Each number is 50 + 10 x the weight over its row's rms, rounded and kept within 0 to 99. Layers, rows and columns count from 0. The size before them is the row's rms in percent of the matrix's.

# layer 5 attention key, 384x384, rms 0.0462, rows 244-251, columns 192-383
108:59 55 49 76 45 48 41 57 39 68 56 25 61 54 53 56 63 45 51 57 40 47 67 47 58 48 43 43 41 43 59 57 48 34 48 50 56 48 59 51 15 37 53 71 51 43 41 48 68 56 68 46 45 42 44 53 66 41 57 38 57 45 55 39 44 42 35 64 46 59 37 57 70 45 49 52 42 49 55 52 32 49 42 54 44 55 64 40 43 43 51 45 58 43 50 54 55 53 37 45 56 57 46 53 55 47 53 58 54 47 41 56 51 47 46 42 33 55 45 48 40 42 51 46 64 53 43 50 50 57 54 48 60 64 33 40 52 36 41 51 54 49 59 53 15 55 49 49 43 45 46 52 52 55 29 75 57 61 53 36 51 34 51 45 55 54 41 50 51 54 47 48 51 47 48 38 40 48 55 42 48 43 67 65 47 49 49 52 65 58 45 69
112:46 53 57 60 59 54 52 46 40 32 49 33 71 40 57 53 56 46 62 40 42 51 41 56 33 55 64 48 45 55 57 33 38 39 35 51 43 37 55 54 50 43 70 52 50 44 39 42 58 52 59 50 38 47 30 72 64 29 59 44 55 59 46 69 48 32 49 50 52 49 44 51 63 35 48 47 54 65 48 31 52 54 40 51 56 59 43 47 57 65 53 50 45 32 55 45 74 62 60 47 54 51 57 62 33 47 35 62 39 66 48 46 43 54 45 54 55 43 32 47 37 49 66 50 59 54 63 51 55 67 42 31 48 40 28 49 50 43 30 47 58 52 57 47 62 46 60 39 57 37 52 68 54 54 53 58 65 64 58 54 73 57 45 44 32 50 26 53 43 58 55 47 63 56 51 28 38 34 40 60 59 61 51 67 48 62 40 51 57 62 45 59
111:52 44 34 50 55 43 63 53 47 61 41 41 30 52 60 50 49 60 60 55 53 47 55 43 57 35 63 53 58 46 68 61 44 65 60 51 54 41 40 56 50 55 36 43 68 59 69 55 55 83 38 56 38 51 52 60 61 62 51 46 67 56 58 48 53 56 56 43 62 51 49 50 48 55 40 59 39 58 48 43 46 39 34 43 69 51 57 39 63 39 51 37 63 56 41 60 61 58 47 48 60 48 47 55 55 41 53 23 50 26 42 49 55 50 53 51 34 52 64 54 57 40 50 50 48 46 54 41 50 48 63 65 63 55 49 53 49 60 55 45 45 46 38 60 50 53 44 56 46 42 59 51 45 57 61 45 28 51 47 37 59 50 44 80 67 54 63 49 43 57 40 49 41 40 48 59 67 48 20 58 40 54 46 56 62 40 59 65 61 42 48 43
090:48 68 48 49 55 52 47 41 30 45 26 42 61 39 66 49 65 38 60 54 47 48 63 34 48 46 49 50 63 55 48 43 63 47 30 40 43 66 49 54 44 47 60 51 38 36 55 36 46 65 79 45 47 78 45 53 64 43 58 34 42 59 58 70 51 58 58 47 54 42 49 51 43 34 67 35 52 43 59 50 34 53 57 49 51 45 46 50 52 41 58 59 55 34 47 53 32 65 49 56 52 55 40 67 44 40 41 32 52 48 45 52 44 37 65 41 45 35 55 42 52 38 45 48 45 42 50 43 67 56 55 54 44 53 52 41 57 68 41 41 56 59 59 46 41 46 54 50 68 52 48 55 40 57 50 59 54 48 39 62 58 38 61 56 51 52 41 53 50 52 58 54 62 50 37 65 53 61 43 53 50 46 33 69 47 36 34 56 48 58 27 45
101:47 62 46 77 54 30 51 40 31 20 52 54 29 67 46 45 60 58 52 54 55 65 67 30 42 63 71 46 53 48 50 55 42 50 37 20 46 63 63 59 43 57 36 68 40 34 61 61 41 48 48 48 30 41 46 50 66 39 35 63 55 55 55 47 37 34 45 52 65 42 44 54 71 52 53 42 51 44 51 54 58 59 48 53 50 59 55 42 57 57 62 53 43 50 52 54 54 53 30 49 52 70 50 58 62 59 42 71 48 64 45 48 61 53 63 41 70 26 43 41 40 54 70 45 38 50 64 50 55 61 61 47 32 52 29 45 65 58 43 47 58 57 45 45 57 62 60 38 76 77 60 54 48 44 55 55 52 55 63 33 63 49 38 45 40 46 38 46 23 58 40 48 59 59 60 55 70 33 37 32 53 63 40 65 43 54 50 47 49 56 54 49
102:66 37 47 30 49 52 30 51 54 42 47 67 38 44 69 59 63 39 45 48 39 51 51 55 37 59 28 48 47 72 56 32 50 39 51 54 49 43 69 60 42 50 35 36 32 44 62 62 49 67 64 44 66 43 54 38 41 58 56 38 45 40 36 53 64 52 42 71 45 48 51 44 36 39 53 46 48 41 39 41 65 38 46 52 63 56 47 42 53 51 60 52 52 55 52 33 36 39 61 62 23 51 61 46 73 42 52 61 35 58 48 49 46 36 45 35 52 58 48 60 43 62 44 47 56 54 51 47 45 68 60 50 53 54 45 51 42 51 48 54 54 48 52 53 65 41 54 64 30 45 55 44 40 41 55 48 65 47 51 43 37 44 59 51 65 46 58 50 59 65 53 24 34 53 53 53 38 41 57 29 34 40 58 53 50 43 39 53 44 51 55 62
104:63 43 63 42 37 46 43 43 56 51 49 74 62 45 66 38 57 50 42 43 48 34 52 73 50 51 36 44 59 49 55 53 44 37 61 26 35 47 44 59 39 50 52 58 49 60 56 60 33 21 48 54 49 44 35 43 33 36 47 55 33 44 59 59 46 45 42 67 61 41 50 50 49 48 64 48 49 45 66 27 36 56 53 55 50 54 53 43 49 39 61 59 34 61 58 41 34 53 43 56 41 34 62 49 32 40 55 61 45 53 49 49 50 61 43 53 61 51 58 40 59 46 74 55 30 48 53 52 42 64 57 45 30 45 41 50 37 56 53 63 57 41 62 66 50 43 40 34 62 55 48 46 55 49 62 52 36 46 37 42 62 70 40 51 42 66 36 51 59 48 51 55 49 44 45 54 47 51 66 51 41 44 45 54 42 25 35 41 45 50 37 35
099:48 28 36 59 37 61 40 59 74 47 48 60 60 47 44 48 30 62 53 61 43 27 54 65 42 41 33 61 47 54 47 41 66 36 52 36 51 52 49 55 40 46 55 55 58 54 46 60 38 18 43 53 50 49 60 49 48 41 59 52 49 44 42 35 49 24 48 61 46 39 52 55 63 61 50 50 65 45 42 46 55 65 53 40 61 54 67 46 47 39 48 47 39 52 67 57 51 42 48 50 39 42 62 44 49 48 74 54 53 46 36 46 61 57 32 64 47 40 51 60 55 37 63 57 56 53 43 46 34 40 70 45 66 48 47 49 39 21 57 63 45 46 51 55 35 33 40 41 61 43 46 47 65 48 42 47 43 40 61 32 41 70 57 31 43 63 51 64 64 35 53 48 45 73 48 49 33 42 73 51 34 32 57 50 56 53 43 54 63 50 46 51